Weights of a small GPT-style language model, trained from scratch on English Wikipedia: learned and rotary positions, 285M tokens.
Each number is 128 + 32 x the weight over its row's rms, rounded and kept within 0 to 255. Layers, rows and columns count from 0. Numbers have three digits each. The size before them is the row's rms in percent of the matrix's.

# layer 2 MLP up, 1024x256, rms 0.147, rows 372-408, columns 0-127
135:149148147154121113146126106098087106134095119109132105114112134155165125049077117145127095127079145145091117153155134135132151116120120103121141116201106053152156105116149087145163107133131121121125153163059147190131060147094130123134091109169101154130118141101119050148131104134150124100110073137148189111134138081131162120085095127153079108152123141086129117109156176104114120141053
036:106206090100086166174109095158158176078119096145126174067136102122125098101104186097112184149152146132223155167113085092116139156138160181123143070134201090143122172137128059136156124098132120156124159118158124123112092146180154129147161148083112134080121091120142132190184104064118113136161084073108107138113072108116093113147154179091123126190104135201137154083158218193166133096121
055:115181088126128076069140079151162156055051195091171101122131119086163098154079144092147115112120129098173135141153097099170138127132116163090142074175158119133151133094119160119160082145139165125070130175099187114147170133150085134170173109162146135121169103168105191108121060102130111150085083129091166103162100157105121146172163092111099091150104151100133135087146164072131131100130
085:037153140087073081112103115091139136075126103158071092132149054121044141157136080160111138160157123164101079134146080116068103091117112100145146151087167125093131130154127116175148105064099161116127155143114091145145066111186147099083146127127151165126059144229156094153060153175124136090170150124178122074153161173126118140138162204070106148171128080118080115043157113109062084205073
115:151153103115162102156082105139185157126178094113152128144160106164143153141160218119185095103128117098103102091178146090118109186137130165093140140138100121108123136166152060122109115132140139184110090108072127157191150102086121151119130148184130124204136103162151142118193190167133067155105137137093102165180096096104133120172108086155143101105178116112128133152200141124165136026101
101:164158141149158173113180111130144181122117116160156118122137127159155170117132131156067143205137146181172064093119109152094136109108182173117094125186136088194184109145155097163051139170139140128130106105148132088113092140089142124156160166141127114119101211136091134123131058172066167164058134077071116169088156128089124106119184190144138147079128094160144158150091079185156110130151
038:110117176162148086168130127091095177113100138147104189112042166085125148067148132135164116157141142134124191109143119093101124135122160101097205098067163165189136085148066115137063095072153111150096042150133113084147127150161149218144162162180194144123154144180077146107114134115073176157122144112143144125164140140180097077116152091123120162183086144137159084147141136154131148167157
106:128132116105167108105204133112066142155119147121164037178176084147152086127159149115134182109142133109135167134200185164160153151198148116092097173120136078103110115101170134086176185119131090122143130143164074116141081125136080106119099110082123145079104107193164174121182125176159116135121134177157109149167090168166158106114078136086173155126127106173152096154163142102147146132112
135:114180116090145105162124164209098147144128135105197160149089099192086087114122095098146074135137124125199133147101130126113182114193134124155137130046132073114170177166101132127137189149159159141116130100100111109111148084172157188134105169164127129130163151110098153130096147087042106120110133117143109187116165171137166132117127098084154150120097135135080148101132124209154166154111
052:157142136188096127096133086105147106133142094113145102141091120102109102119112090131135143112125163117121101086136158119111152136148087081123123119151118095137173115174157146127120172145139180167188086155062137116132131140072113147110119096109116088112116179105117091058138097195069102121126151150184140128183170090130120148128097124108114180059060164086133072125171139092163116068124
135:178104138141167129107155190153104122139134150119138130141138100131166176157135136078131165089092124094139145185123141117147098146134162129166101109133084139139176177094223064118114069109137137073162083093114078093138150130104142142189132153108145091109158093137153164118095138165123176125122111091150130163135151113121144100073057165126126157128140100105156123106170127152109134131118
058:140177207105119176116149098130160104090170054099103138143131130149100143195097108155107138126127170063133103082139155156134103057117066171123143169060084145131119057150086064097111118130090131140117122085163155102146155137163147117089092182179147108144083100164140090141152153110106116130115157139144125130169150147158153159111174077161130165105101134135128151119125089206097168096148
130:095099143132163177144176055166151111142121120130126154116135149125126193104145144138127120153131123190116153095092115169181087064100193145093149135143105145189099126000119123171072097091184111101036135106157075118153092169079092135121095189130095142130108099099075115109107099124145164102177127142190109134148102119183136142117136135122166176108154152158131129175149120093156148175138
125:112160118085147131052099109129159131093165161068087110097185112123086205151082135096100123122115085166179122099129137113104094142085065123121146128145122119127142203123112150142139074120078095172206108127115094170176115138138166126081171129146084169155154119181130111104078103119140103082147143108139174125118166081133129095119169103159128100116166116113151157181105101169152098113127
136:157076175167076117137108095159174100139153123149117135120115133143155142124163158133126161091154120105143194116194125119175113146160134138094125171122155123169089108087116102136141125134114126137134201128153151127097112164129145076163143110067107114122112120102136146160134171104154133154207156124123158103029110114109107177137144191121164143105155122116167104163093111148079144130171
116:121048080109142087105149139182087121077102154129166130139117125121121098127069141119111079099130124100092093089115160056038130190112123143138164095156114085100088161082105109091164102085166128133151132145114163209172146146121122156094197093072139101115185105135077145135101188073160119145030223114089122079095170161150156186144131115136117104141116111113150099128121061143109174161176
124:117163126079143100132086137174119149182084160107085151139145128100112135109111081101159148152123131138157150159165149176100176098121168121167117133117115101130221175158169056135140123128121168162089125090160124092065218089115190132172070086129167079125084155168130136085180138085157136122143112094135108156161148138144089090104114137134105099120106115135092151106082164159137139122150
073:124165099090089084101144154150118097131124108127102134113128131118178173061137116093113046177147105097131134113136118090116139097091085116102157148065176143099135137103141134105127131136059107130150139114115149180178065134169165129079076146111154113140100088171172136129119114136139198138139128183180169089176184170129108101191134121168108151133139186128105077141206180138112142157083
105:146121159128179151114177116083127089170081183160089134131165106200095181093106161146082155144174126101087091149174104116159120122103127090089145102157135157131116140059141028070105097141183140140143114151087175140107154112131086123105095120100116132161095124138076180134090112056096124162129133106143139172130104121109118168167124135129129153168149119136180116178122102155117131169081
102:084102160173113108161131115094059108152206130122150029152157128145156159109174128149115088116069082113161118155100132141081168108131179067121107168127114133116148153143135203101114171090118135164153187105144146108069094164151190160098167147100098158189151098124170115120128101100146091113140150089104101191118108124171137139115137113126119144209176103173123099131116072134154084104132
090:165085086093127106084131059174147146129186130124177148119195152124119170172136122147138125133058169093049077068090143156155193087146120117070103136135102173140083122133099139159141119152137181085067160125159100119134121095149134166114171147204125114089103077168092084117114091159126107162121191117132126179112106100133156180118096128084139137103113148176145156114133091176120129112107
044:143107120123201116104080075098131120101107143161088131181190124145137077093175103156145135145138145103104151025134141144127086116143149176106193140107130153168103059200138147145088122093123068130054182070170154093118108149152139124165158131143102090142146098126077145059110114104127028115102177121134161162105131124108172124151150169072102093177183082166167148124128131150154102136121
110:073158098169168133095136107115078116141169068154065118116162125130122083173093117088126114127116158123111132105117149114197143116117136142145127156133107163123156187158155140124043118123135105101138065137141179058128166141060187120181138110122162120102109100118151127111103140145118150083147149160142088163140172093147099142224147118102159070111104130136120078086147127111109065167105
079:114063112102090153219143130132117136123140161122130164106115108123191153101132083113093135159117128087148149121152114100138145155175149145081132108177118149127145148123162119186118123038114155114125128152112183115120077149116167099110145118117111086097130105164146068185138079046122144152135102120149096150116100033146120121169076107096087125104149160099121109040164149069119120116139
081:167125154118084197147110143165103088112149124119159086146120128120078172152116146151117072126099119092134106161129103150126176124158160123168161127177136080151156146130190108138139128104070153092134103134132141101089084124104169157156114090162056117092169118151133080163130108080094121071081112119103222198145163027177158186111149081143129098102147129116134118084145102199136127101152
137:106057101115128158150113140114125103091145107022126083175144151150113093109164111123169118160132131105124132155097175084118089128157160089093124107098110122144057149158108131078087114108092121112108104120116124125173063178140132077074164136140096133084149132151163106114138220125202064157159144190158123119154137104078149154192118141150112138151121091144143143104086136143101188140086
050:109118126067140127125154152119185198110116124116138133110100107110147121154157166162148123120177174179175165097122139183135102129132062092100144176097202172110111094148108194071154143158152182142092121144102167113165108085123149087170089102137173159087163127176121136117104144112156168153155146108180136133088166098084124084172120141117129171201059152106104143152104129105154133135131
052:154083058159052158143164090156151126162089139094146054131131105156145117181084127153178169145115117139084151110192145125181132120091171063116142101115076161060083135131145130087102156134088080186121135157102148141181135128200107135115142123094094148154148174164163178144068096125105142149105130064126168149061107133136091110120139156160184134112134121106138125057103130113136104116059
090:122172127149123169151109143169144127170175115166183108149174160121163128092166136122146200091178096122162143146142185173115128161105057083156125120121120168126127133093209118100138094115119120113165128120101114142095096151094110130107187121040066115180069098105119135124152120150168109128104135101110048151057165129156125157141106150115104126154208154125109111085152153106128186137189
047:093112122143145137182175158148171101142164126147076111168154157131109151155117166117087187164134120154078103158079180147102098159093144170129103123118113107124114193126111178132177110111132058161079121110183138136119131156094074142106048152124164086136122180118102095110198212157162076116134196058123137149084109142167079118108163173148104138201140085101102075121155155113135110168160
045:086090179164082123134167139146108104095149117122096178111124126181087083149149145140133153086094169134149093101204144115126109180135188205120091138145061180080129117068102133089129113117095072161166114146123083146091158088155160153096137107191115129138127123148158142123105207123099131123095143118101151131197137093168139185097079075085099114092100185157149139133123224150113125113120
090:118101129048140142116144126131070136092139159164166134146128099125138136097021134121171117169166108105154121153176126189091096125087172093074167121150106138151091134112119137169128096098156122075158167085113157125102137168138162159135154132132112173133110121179120183113136133132097120129173112148106129147133088143144175094152089103116183185070145127157151183146067122059136132148153
052:101122149134124152204148083135058101114130177156117071115060165137153176091106067144103104146127115192183104149107119183153166101092165133164172158173076126135104190190179125142122084159149148090110164170182106113154168118143104147062163102092142095123119190086115129118107129167149090139205079105115187124147142123133152120121102143120147146111169133079126152126139140147120117066071
077:117100121098093142084115134120136090089104159132156212135099124135145079081127107101119106142199136123125107188157170105135120122155137077074122095091163100113109095170155077095077122099131152143119138131184189111119076083179071188140118118092113192166073104136126115102100175075138097118183141145098073084154089115139113122155103092126092152103116109143094106072126127197135124164124
039:098122108156132130117202107140080120093089171139082104140162099128149140110170125139081160124147114156087116179122120152136088196151105147085136132192085152157102115132134124114144141168181169186095186138125098158118155120097112103169141156104115119116103117154114172099176110156110124081145106086154132079076106146088131136158167116063089116116120098119146068126119137140101142132074
121:106110102157098124170120138104182155088149085069173161119138123158131152127127106125189098056161222132142140116098169139158167123164081064142106137106091154064101098159142122096097107135114122119162141185104145141138140091137132099129106059131112121106143119159111089134146119122106100056139123086086142117118128115119107136117116137119115151135097122087066115114059160116093215102139
042:096162088106148139136160145142106177165137113114150178108143065085136130102110179084062147171136131143157118184177162109152097135169107153116147170118162129117185184193089114097172134122135134165114147096123123139091091137191126132146159205101132086120122103117068182170078119136142081142141141118094113207180163113113083104133145069130161152142135139145166140108116175156155079104105
# layer 2 MLP down (transposed), 1024x256, rms 0.0351, rows 372-407, columns 0-127
124:166114153113141141083146141117077059121145110080096163104173139102124121191151170157139100144145141108161133087113153105151116180152140139123074131024171127093075178126114121141075150114148138129102094068184089095177140115098097164160150143077149112121168077162129122147152135093158131177202135126120098183057178154116135168146144105081165129096124155159131152095139124158130078093143
035:155081133104150211024156067120128185135104111129203107084118173134073104205145082160146057164175147150187202126133155100117173067132147135092149178091095121155098125172133118113183124131099080102155153171092151102145069113102180108154143115159118102107147103116170083117135141164126114141146153208139205142147103137163153128066092166113134154127133125149127142127151136152137226098177
053:142074145104165063065186130107113153133120138134153094116169096173117129053085171094166082075115123064139120134114130137082125088116082143164119100179121108151096143124116120120108081162178156092113137178188112099085163106082175107095159155127073191117072140087110170117111043115104165163158095129135255122165117139107113075139102110130084162128130151099142100139103132087125081088132
082:091091161101130118104130158137123171142142135172106055171125128080110157170110107106076157175149148154124116157099111181118164129115146096128070132133141116088148136115132167148101146077156080082151064148123092081126124080128121089119129116100142109121128076150104095170117173132110139153126115126192100117162087154132102219108145169144116110091057103113128126149166095148157116133190
118:079142144156072133139188107075073122130113165163075104107168115168145122152153146164127158119167123089132156144152087124137073120175130109102098097073096176152138115101128103186180153145152111091132148161095183079140131126148131187176065145140113152129177107102207129149113125121138189108107129204157140129141117147163116155079132134123123157154089094177175100134089110100097140135106
098:088081121124173158140163096168113114143076145149090118059155108156130115131117110093172150165062160093148181152154084114173075188115190094163143106188190110123181125177125137150102127120126139093114126122080165095165135208133127178168142085126147122140100150108132158174176075116137153079170172157099119155127156132148103120130112110101104139185141104145107111121116142114146129116148
035:096077150044127092134115132141143190163138153098174127086141123176139086098021102126131158143109118142093052143129111115133101108099104154111166165152150142098127138140173101095093149101183119139109072080159145138161091116086140133091172128118100190101098066112115142116105143059170095119120076151184182115073096095124109063112141185170119090176107173092148120201108141152076133109133
102:125136119121093078108114095184085062135204146100084117116105155152110113124187091094151141172119089080088102160140217150125084110120162122165069190128120051183105115127123150148208111126119106139113129091150164087156122153127169108070141096143134120168129126188128102092138124136099093095146148173091134130124152162137096160096116097149173162143147154129124147165139074149161122141128
138:134139168105119073136113191126170128150153098150140190113114055178159085119144141161101104154089120130143201145108136156160081154128146029179146127118153109152110122046137137126135153144123155146157138129116120179149122193140103134088120120113150116128135116114169097167113143142103115113149097111114132098112151103134130167082159149137157115137163074038134100118114131105107136099061
048:123108130076171193101167170169133161146116164119172168105146155170110141128093105156124111112179070122145176154157118130153065117122141143119140147118088120171140136070156139184166071093122130135140145111193090116100082120157148135158090128177103150146114107131134139195103192105149107134143149128100131109060116136159130122135142112154058055153131065174100155129115149154066199149132
137:148107143132100157125100037109176103059135123115149152151096127161096093100141143166109177123112138145161118153112161175145180162122157167108130126144123157142077196110175146134114083119142078091164121091152154125102153129154165173154126177064136086105116124037110120130131138120133115121152088109098089144182118097159071070185094111097127192100120108164125131109151112122129123137116
070:144115121143095181176116146072109121158178096085160119127141097078143146139074140162105107121144098192147187150141112160137130097141114160080171198073090149097138153105137117072141121132126133120153144100123159135142108131139118073126145190201167088143127084114196103129161140138130153144187149112124192103182059143160165164143144185115091157114115066138152158061133138117048172146111
119:142108091168080110126097117120141100102119146143097091131147153152111175106124131169143213133118109153152082087131153095124123138163075136125180138171172151139147127210085137138095131082114118143131129070079190125139119165133069070095117117125103140149149131167163149090109125122108090123108112154096129147149145101097120155139080130107121086181090109035132116123086098066134138207044
134:140140101126083082110153084138183166095165206140083143094141131102074139137113101161114091087132193180155077124113115122156146122115083190190166107144071181156139161106168084137118114103143116152126117094125127165113097157151193112080097163066092117157143140086137193148088095143138162157124151136150156115116130098111169148154155089115139114132164119130161109153130107122161103148095
126:139154099103172113092091122119088078140109161171106074114097126146157178182162094187147067088118102078140145119184112172155102152133128115167087170144139071088107153164142086086154125089158142148173081155183135095114093116096136083140117094169125124131141127176052134157109122107116140148126109150145127118133118193102108098181073091115191149128171145128144094072142096121144103130117
126:132166152120114115093113169126147146153121137170103157179100135152151117097165088112241170147087166145150134175152164178120102128135173172111108102084103158157162148176090136164136130124124162134150093137178180114068164089094178143205112108138107170191093174167134113106150097135127082104180075135148162141131141076145160070091186103172137197109114167096170168176122179176184077118100
114:167151111186154139119093108112130138139103130108142157120156142113082083154115154170187114134142128139105143126125108047085116074148090106069143094166140130138083115101111124164146104119202068121142122157138118111174131180129182149143182134151150085088105089096138107188129108160171111151157177227164136105161154062144200156144140171116115130137110153144131101162117125111125169152149
073:138103090160163210101117129165102144116095113092141106166153088166110147096091161143169177126103157126199184152135143140127095082118154143181126136156154111102133166169118170179132176159172154116163183139137119169142116151177110132161181126143056112123132121189146099084161150119188127142133164159158047131125091103126132070151075082115116092134087108132140120138036060161149111110141
119:139147113150123091133168116073172157128155158179066090079104128188082144170116101163081139149107134101192077108125130140127169140091110072128147099117088136156109122135148152133090091065112097098091105104114142132102132090103095099078138099101125077170175090124130094160101117142115165143112187159089106147102108124131049119058127066102115090133103157163132183137208155146109120063078
104:133170156137091138176168130118117118116097185112123066135160132101124128078126142155089077093137134106166142132118168149088112126213140085107093151156156114114124140120148169081076190107201142110130123111127154070176093061114122113066095143139108089106102134118147140209144118146119155137106081125179151133127136101180148120138100136077079169156122124072105139170128063208168139094162
096:114145118091138061175142116153180062111157164156150109068137172130116169192180125109131090062115150144145123174069149126064178142134133106135069129159106126129104161134134155111131138140113082168107132138171105168108121146105128149106132114164155061149096137103144113103086144145099095139113101127141137113127131104122122121109128132149135125217125121114096109111165075111136092166126
046:128142180138075167127108122149169100167139073130182108118105159117181161114117151195092160156153156141148099208153130107143166108128152138105143140104154068154166107172176100116098129131134146103118137122119102117150191111133107116111112133196135145134180137170126129109137148131133218072132157120089124051156111099136113160118149152194045129137057106132105101152107124091119126115176
110:098132130155135115086139142142068093153193072140108124139168118143143132191074101084033117163157084123122129170177183109190132119126182136168111109149110173119116129127043105135082155127140128154183101064112178156104113111094159131094051079126154131095098131149139073087110157137087138069134183203121109148185085147118071120110130167165154089135057171131119123150134115144127105158144
092:122159100103128108149137086137159116100112149046136152138130057103150215131102175127111120173094101060139161165136095133123076153161128107113090145146085191110113112134098105140080114160112170125125092152147173110174140161126107113154081166109154076117093135139179114186156111115073150147181097103164152160126161072145092164164177099059063116160129146088142187120194129118099165094072
078:101142097103197117118126097088174167107104114065130106127149157165136129079135120150081167150096150178117136135107138128119133067144069109099102087096120164160130080160170152154178107151158149129129139124116151085099115111137146138125178139069191078198118096137127145090168098194167086133177176177206087106080103149126113100126112146075137144164124059166192124161132092200092140127126
137:069119098124159136132090177140101142145171132127164142190133085098181122122128095145111177121185135121102059166110152120128091107140127117125126127160099090097028128134101102127140051110129104129165134136083136103152160137120109161108100099156046118102136096115157121073167159107108182201132130107114198083146148155095119146121112171162096088123131124117125125068100114156112131092042
048:113188210145108134128137107132087159105191105154153162124100141121110109123140119134059182154096141127141097090172073119134090102144109158188150092079183122100167165173132153138100118168068168099131147147096081105077091130130138147124062165105110150153085164129151147140092091091102186181150178118167194103141085198145126132137159103143099085192063140125168087126108138104137110162081
060:105170108149082140092144108161140108115108141151128116179099127127121124108124092132197165124153164086140140130115136126134125130094128105096126101145096160158136176148113075098091108148082145151162081179168101178217081141147114193086132162120039127086126124047165153147127106115174149168077083116130065199065154179150083091141155122152171095099103108127077134111147176089112130123099
091:153136102164110207143183117173129159122132177086151196059106095136069097150142141105152121092086138164169109174147098202100086112103143153133112108103133090164112158095135171099135112104105125123124128120174126084117204203144139158086151164170116123086157181135089080081123138148101116075135124129106106113140151116140164138104133109165158060123146143157106151148119115090152133130110
055:083121142117173070146149081158137144115166128163150142159139123134078106161136175150085134198119086171109134136117128192093112105157108134099110143101107081132133133081147188097126136151114134169112126073148118126110136079157086125106062079148207116138096194156149071112141211153135127094075121114145158185148144129151052132066097143141131103091123111136098097154118118112124134144151
043:135122179164092069115192110132095145140122142145135154087137153139141121141152088216118120175121088106144122098154157141133069106156175189092080161159099120136136131115159070149104117170079113158170103115202101130142131112150149072167102076127154134160113150186170123132047217110066166099158126136108097153146151085127126171107140106115102106128131152125139176132154170162187129083111
096:112113150163102131128089120144114125068116153146185126058193137177132132147080119086128151139217100140145121113129109082135076178112150137162148163119111116161072093115127135148095079107120182138159188120119086118108120178157178149163097170146074154133102101150146123130143112128049130130141113130130115129088111169113116159202102066141136180116101053096093208151081165096108113096163
057:116086108185157130149108128164149154159100081118148085145151132088098156121113112160127132131138108100114107163096120094113054142165127151110072078084107110146150089125117067074183162122036108136093102144095088117138152147093165091142146133146145174161118088162127093144057157177125186114119134098137128104133148112139094128089159122141107159086140109119152115113180110096162134152136
071:118132097206159117183082181115119141099104122153072111122168133144079191134134140090110122165132084134126100120098155163160090134127140099161143169107142131124149139119115163141121138140126170089137098122112112144114147110069098103123109088121085116140125121129131185175101103116071183152145095085160094113123137110099109138151078123085137117113121126062124151115136089097112114124122
037:145094126176150174102110104111132109186122184136078116127156106138163142098131138190124138166084120156166146124116160087173114099151123079118111132059108075136145099138098128150157148147160111061115154128076139112071124169165120170100134113096120139152150127180057155089150088110152095157168160197120165130146161110126135119146167124178135145128114138144163165121119088114215145147133
118:135116117112124155076123105125148130109098110148034074132114090134125140119106109129182122129156077143095203167145156123103155097110116177115119110177100124158134129156176121092101075182112111116106139074153150140168115148048093130110151219156128126169139100091156140129088097199103084127083169182151092128103173099114148161096178088079126105167081137155155172084162137116116197140195
# layer 2 MLP gate, 1024x256, rms 0.14, rows 373-408, columns 0-127
035:155090100121087178086109118127135090198127069171119103139171151115107133150103106115083097180104108129108130170102130131118168139164118128146118147069121136141138120141112106151142133096065098127129158175113091153099119081155128132192140026094144131167132149070101148137175145125049143117085111112169116128136091159150158142101169186119153140140138146193121114138172105085183153131162
051:122138136168104207146056140137110131196163126131043211114108173110114157180109087136080224128174109098125150145106113131148143137120115097126108156079110176143128127124125159125131163125096079161166149123119097158161088130050123071114107093096140067128092146104157092131140140137230103081141127088117137136089130088108090115127144119109088119151098160106060156089136119178197113151116
084:189138102149144098114138176106126098123129103123108158138124148099150202129108151157148150084101146076166165157093124097149116108163110136113135180097078105067114110074162085075021120145097090049156117091167195066122133114071115132131094118120129164132121102075116114138151097144136108128109143154140069123148119101090138138129124080181127090172142206127126123090066106124094139098091
124:126186084138125159091141116143123169161105079137110098097126118125099146148087097122165041148184168124145092127117154068119106154141130114113150172150143132156103167147140166082127116122144090128110120118091155120198149113060085109088158115140101125182127144134124106109142106157114035158146090131125135143178150133112133117159156099162112134051202141097092147152120099173137092128135
104:110169099112135129163088128150122124116132138141108127123129170128109180200204159121153160111142113096126141135187184122181136109082109186149121120138133089094110110106085160119163107156166089084146116161093122113133144171142059101096127148200129119079073104083093162131202144124190102167164127130151132159075106151161142175122100146143215141103139176116108074155139163103142145141149
033:103132145123153055157139191098125160106125060067128160130126103108144078158076149119125117157154104117148136114128079138096155154153156127109104117111136101137105089127177141159185158075150163100155041156146102103091121127110149090161145115145113131141139182141162135153124151119117159131094149101098182185115178079131140140150138079179073153176126119125135109110083166096119187046103
110:114117145129089133205098110177129125104097142074117113158120146203150101134183065100156116123119155109125091134124184057095065138183141068149064155111096075129097080091142160128158141093130110124134081162119174124130155141145139120147118086144179122156071106114158111111175120123167090134160120179080071091142174136041148113113111132125090144147162158088115129115193139139173172171141
132:143115116156095093127162144120104125079068165089136114154184121129144099143098140127126106154105126110096189182094101168099128189130112103083044169149130121138205156134154107094198139091136107162139112157103106181179109124106116106128116165135152144073106087076121108143120125123099137153091126104130077067119109196091077165106085079101145170081134079102210092110078110134062154073085
047:198093106134193150126126156166103174111123192133181110134100119199089147123124132182090109123131117129107125162093175139143131100179189102148139115143120148174170122156159133172176138130161145116129132088160123140079120097166107065121110143153148156148093118152109134153146178130105094133139118126131152102133126101146136207129110112157108125107114059159121131121113110144129158144132
141:151128071095121075148145091136140135086103124137140134106163202093116141102106112128122099163196170125147116125149117141112148138104130210074195178117177146111112166170064151111092094173076119165106171134147201137113112222181123141098181171145070157107137147078120116140116133121131149134155081157075094173171156109128171164116129183099114094151174179094118103110142137149162106148118
072:177120135125117141109103158114204081121135104158103151169128143150102162221108038136124122165122180097117088075064152153107081098144127108213116146126089167176122061112070157102085174123149110187088118144126151049129138126130154150094088075110102151093105156202150144135086127121144090129100168092162104116125173136145123097053133133167128125108118184095144128108103081154182144117104
123:139139139147104150136060118139071032107073187151111119124149164099116185150145183087176120103132168088107130160090169156120097176075120133137074145146133090154081078017124151163140082149164084138130177148162130116117123110066135071165142108079146173130087075037146094131094096124184122063106150187160104134119113084079134153125144105097125131131151128159159083147145159175095132146194
133:167091079189086106159131151113138151137105127172122133112097161147160097181122134176169193119115215149154145197124140155148163142137141172142105166145153153188149058132152190166054120146107166115152113113220142101109109166099125131140077104095119100135174101144133172104104154123139178163125087159135110175129109134145165132165131086172133076136151119160120105123093140090106118169150
127:068162121074150109160122130151146087136117045124108059147147189121108117168158133156165137145170148118110157113132147081156158164155166145103101072094116160114070112116130106086110135130118168116151076133127088132148108140156124121115156105199141153124155093118118153100086193121136167128112181180168103134077150147115167148101165082134128177108152153158159074115111099186075146139125
123:082096095178164129112116129142127122133168159064182104098175081118102132151107136138080107116137128111145127092167172091100137148100063126097164166115118102100100166143137131086178089084143079073091123125102110190145110209147080088114173136091185125111211130118128140078149154082159140127088146117080100140078086184139061174189127171152125063077108100133145111082114098120152164124124
125:113148103191170130130115125134113150099135156113163057159135133155079073139153113130124132157126076132112113133135167127134228157120113133116097128164117141114146140118097191180137156178105131113105130094178105161125146153085121118108101089061099148121083164154148153139106086188158106142083072132147204129148145125145145140175129158153143121137153127108145091175047159199158137104095
075:161055104140092157150153108120112172114171090130124163144153079131161169179140116147126201161083174153165145122127150121070098075154156129114088159102140091153158093194112115134077126098172180084101168120148147095119080125167100129175160107140112143139088127161189133106153096112120122192116098076097083101151114138119064157089113162081093116172148088087118121062112072147192083083137
118:126126095144107109157094136143098143111177112122164114127116107072116086125164111097152122106125135063166124148124161129071069148160152147138077128077172069152124148194112196182138171103094105173102127137218074118116104121160154121126181152170118116123182067074177105095152103140182114149155163129079136116134178157120086081111132155151130105108118125113086114062106120087134172088158
107:187073132087153134127084123166109139138123129108147212086099148117141098118122102203137097076103117118143101103138107164165121152194187078162091139115181142085156111092118112096059137104177128100177143061099135076120085143124149120092105127079099177114194168075098188207108131119115134132137093113133127086106126163133101086142066140143121154104137170076080101106191156142170145103112
103:085159122185077156129145187119117191112101047094114180088082099114073089139083061160117157158100106159184127131164100120141056149082129098153156189156131087096160072149125121112176146111173127177178118094096137118157129107083087041137166144118073166163153154117134142173147121128142170084154078136090123136155157160155118161090156120182209140109110146138173133134122204106085150090126
048:113137094123150093108090115112123122077133185157082153138190070136143083082184072122138106114142111073082163052105111115146089145132118170115225134127102142134117101151124140135130141091078107159058174094140163122090090097154163092166144112124114101141116081114105108082117091176120053114084142128117144160126151101117133140122145156075159108124193097168145145150132130145168088127118
097:154094140098136166150123084129111128132205129117124110172151081090145136155086154151089143121094128155116141143204141132095066187109142114136143108185141125091159154133138068199082160068116116155082124162137165102134125179119141102124059081133174061124128167157195104135160135126114164122105132175097113105118132076175090136070130113131108125094109055074188108123148153136083099147080
084:127093098131067153196124101093113125135192132171098149109127128140163155063118111147103120141095128075112118112171107126113123174155130150075135155212094156147147183110151123157118110055133158119118136171114164119099096147119189119068142113103133135103182100108183104148112061099141132127122138114125128179095083033112109107186104146135132134119192172122100130051133109041149132104134
079:118099124122124135084097100126089109055060153104136153122117151123154076113083143085134137136063136115136140129115162136108068195117098101102108194151146109128147026148067163098133160126090175118114127080148130154130089107092116100133120131134119117142169144047138151113158138133144059074167094117109106105090131154086165161130126148131157104111094150127145128147100157135122179139075
142:149149146118157085133130122110127124113136081125208192093149126144197166150114150110117125130136094137130097079147135131109082105142152107181063100140143136103036082099229088152105121153107125102173144136124126151123126133084100139176107096133139196123112091083133111111117112103104189209188104118162157135159150175098150148118075102123158049177160139156156117080108093140131134104133
050:151094079143157083113105154142171120167140125114139091138168120182167067163107139127191160119092124149089139137095103145116164144130155122119106126125092158126080106085163120064144119130179119120115129155066149128208127085121131106134117093145186125074168095156089180047105087127112064049156098096137080155076163071097113105173138176106181103112162137107079196123109089125135149136141
057:114167118072138100106100130104104121115145131189127184226168139076085135103112104126123137164155167093142147154079118112076130150128120149120142120149155087183178147145186071082159066110160201093127078157176099126165126111066078144128184128151124117120135093109108078094181123151165162089166119067167064134157156148139145108131134163123110123141142080150113082156181162112085119145204
092:164155138115142106111126122156142106154114118066107172098105101165108135097108113141208089183163135148099143134146067067139095103199164184089096059117120091064110131163105181187153141064109135170099121147149130088132130201127153144061089109200117137099118162121134101124130151121087157123138127202133114113180105068077106084091118097137131116147093108115136132108084132133112122172100
044:046163135138131122187187113097118105163162112114075123169163190150093147111080103109060205130129118114149140145154135100135119107132105142169148147112123121124171143101137135127155109143086087167095103153185121125160132108116115125127115132159120128095105108092120082158165134132172140158156129119161156098161137077190075157136151142151123116165114109110074068122129143101134116168135
043:160141111183066133157113179137185149144120112114108134151119106186193117115179105136130189141103119113131166120157115087096142124153118103166137145132071145144091107142124146088113111153105127100104129153100097124115125184122120159063162125162127119142145163118133140115165155195125138118112176072147108156138156096138108120118107169123117140114161136159152115106121195127088156153124
092:175126128158140172170144178139180152150098083123066151156117117152092125167181129122140144066141175094104108158138140087166132137114105190119107065111141151103193186148122117106115160183110083123107098175159203155125108142131044125062165160143152138106134159111106120201130143131164122165071154165129122176165171078115121154078173208114095052130116134177132109132170142143150134119111
061:127124134187113102111113150173152160084126103101150143207207111123085138137102161116133180154150141069097148124148080121069087122106104159087054070077160167145129112074109118110156176101084124116130082137128115135130107087095101102143127133192118173113109128159114105135095178104072212124049158152122132124139081127093085142131141115109152083168108117115152147134183154085136112163139
072:193145110123165111119106136143151156083074093123131127171086089128111168141195182143146084120147138122120144136135157142177150061138122154162117139108133122139138183119152171098130105138242077093121107117103166114158093169090167102117130170092145170155120198102100210097099202127083121164119164126207132090143127125139128120190143114136135080129143159105106157161137134059149127154171
039:155135190117139137165102129106128104168113115142125083115115135157132140149167136105112139087166143106139134183122112145102123132118130174131110092135059147217120102093122136217139096126152156133116101118150119137113115158104110095169142094071183126106099140122154145176160136126133135116150125133110180072091094107087087115164085113145096158169123125108098141164094132068101162058160
126:095107171128126147104187141219089153134134163086161146100101149136142123161141149174197146122091146111146123089086155099168132181124124124103138114145137104153137124159138187120115135147132194125069095171092164114109162103145129166171098063105206116158160163127139110196165114117185175131114109112107124124115157155097131077090057161069109112124080133144094144120087111154123086123101
041:168140169153076123142093118081148128119072164110125104092091185144107110112126064199146128138161095150143134119073124168138135133102134106147088086116138126141135124140159085100102102128152126110164134146079136139168128125062143160108147069144116127172125093086161083148188134109095150142133130193135113126054083133157140104155162191104100089134089095127146106113110063163153198142146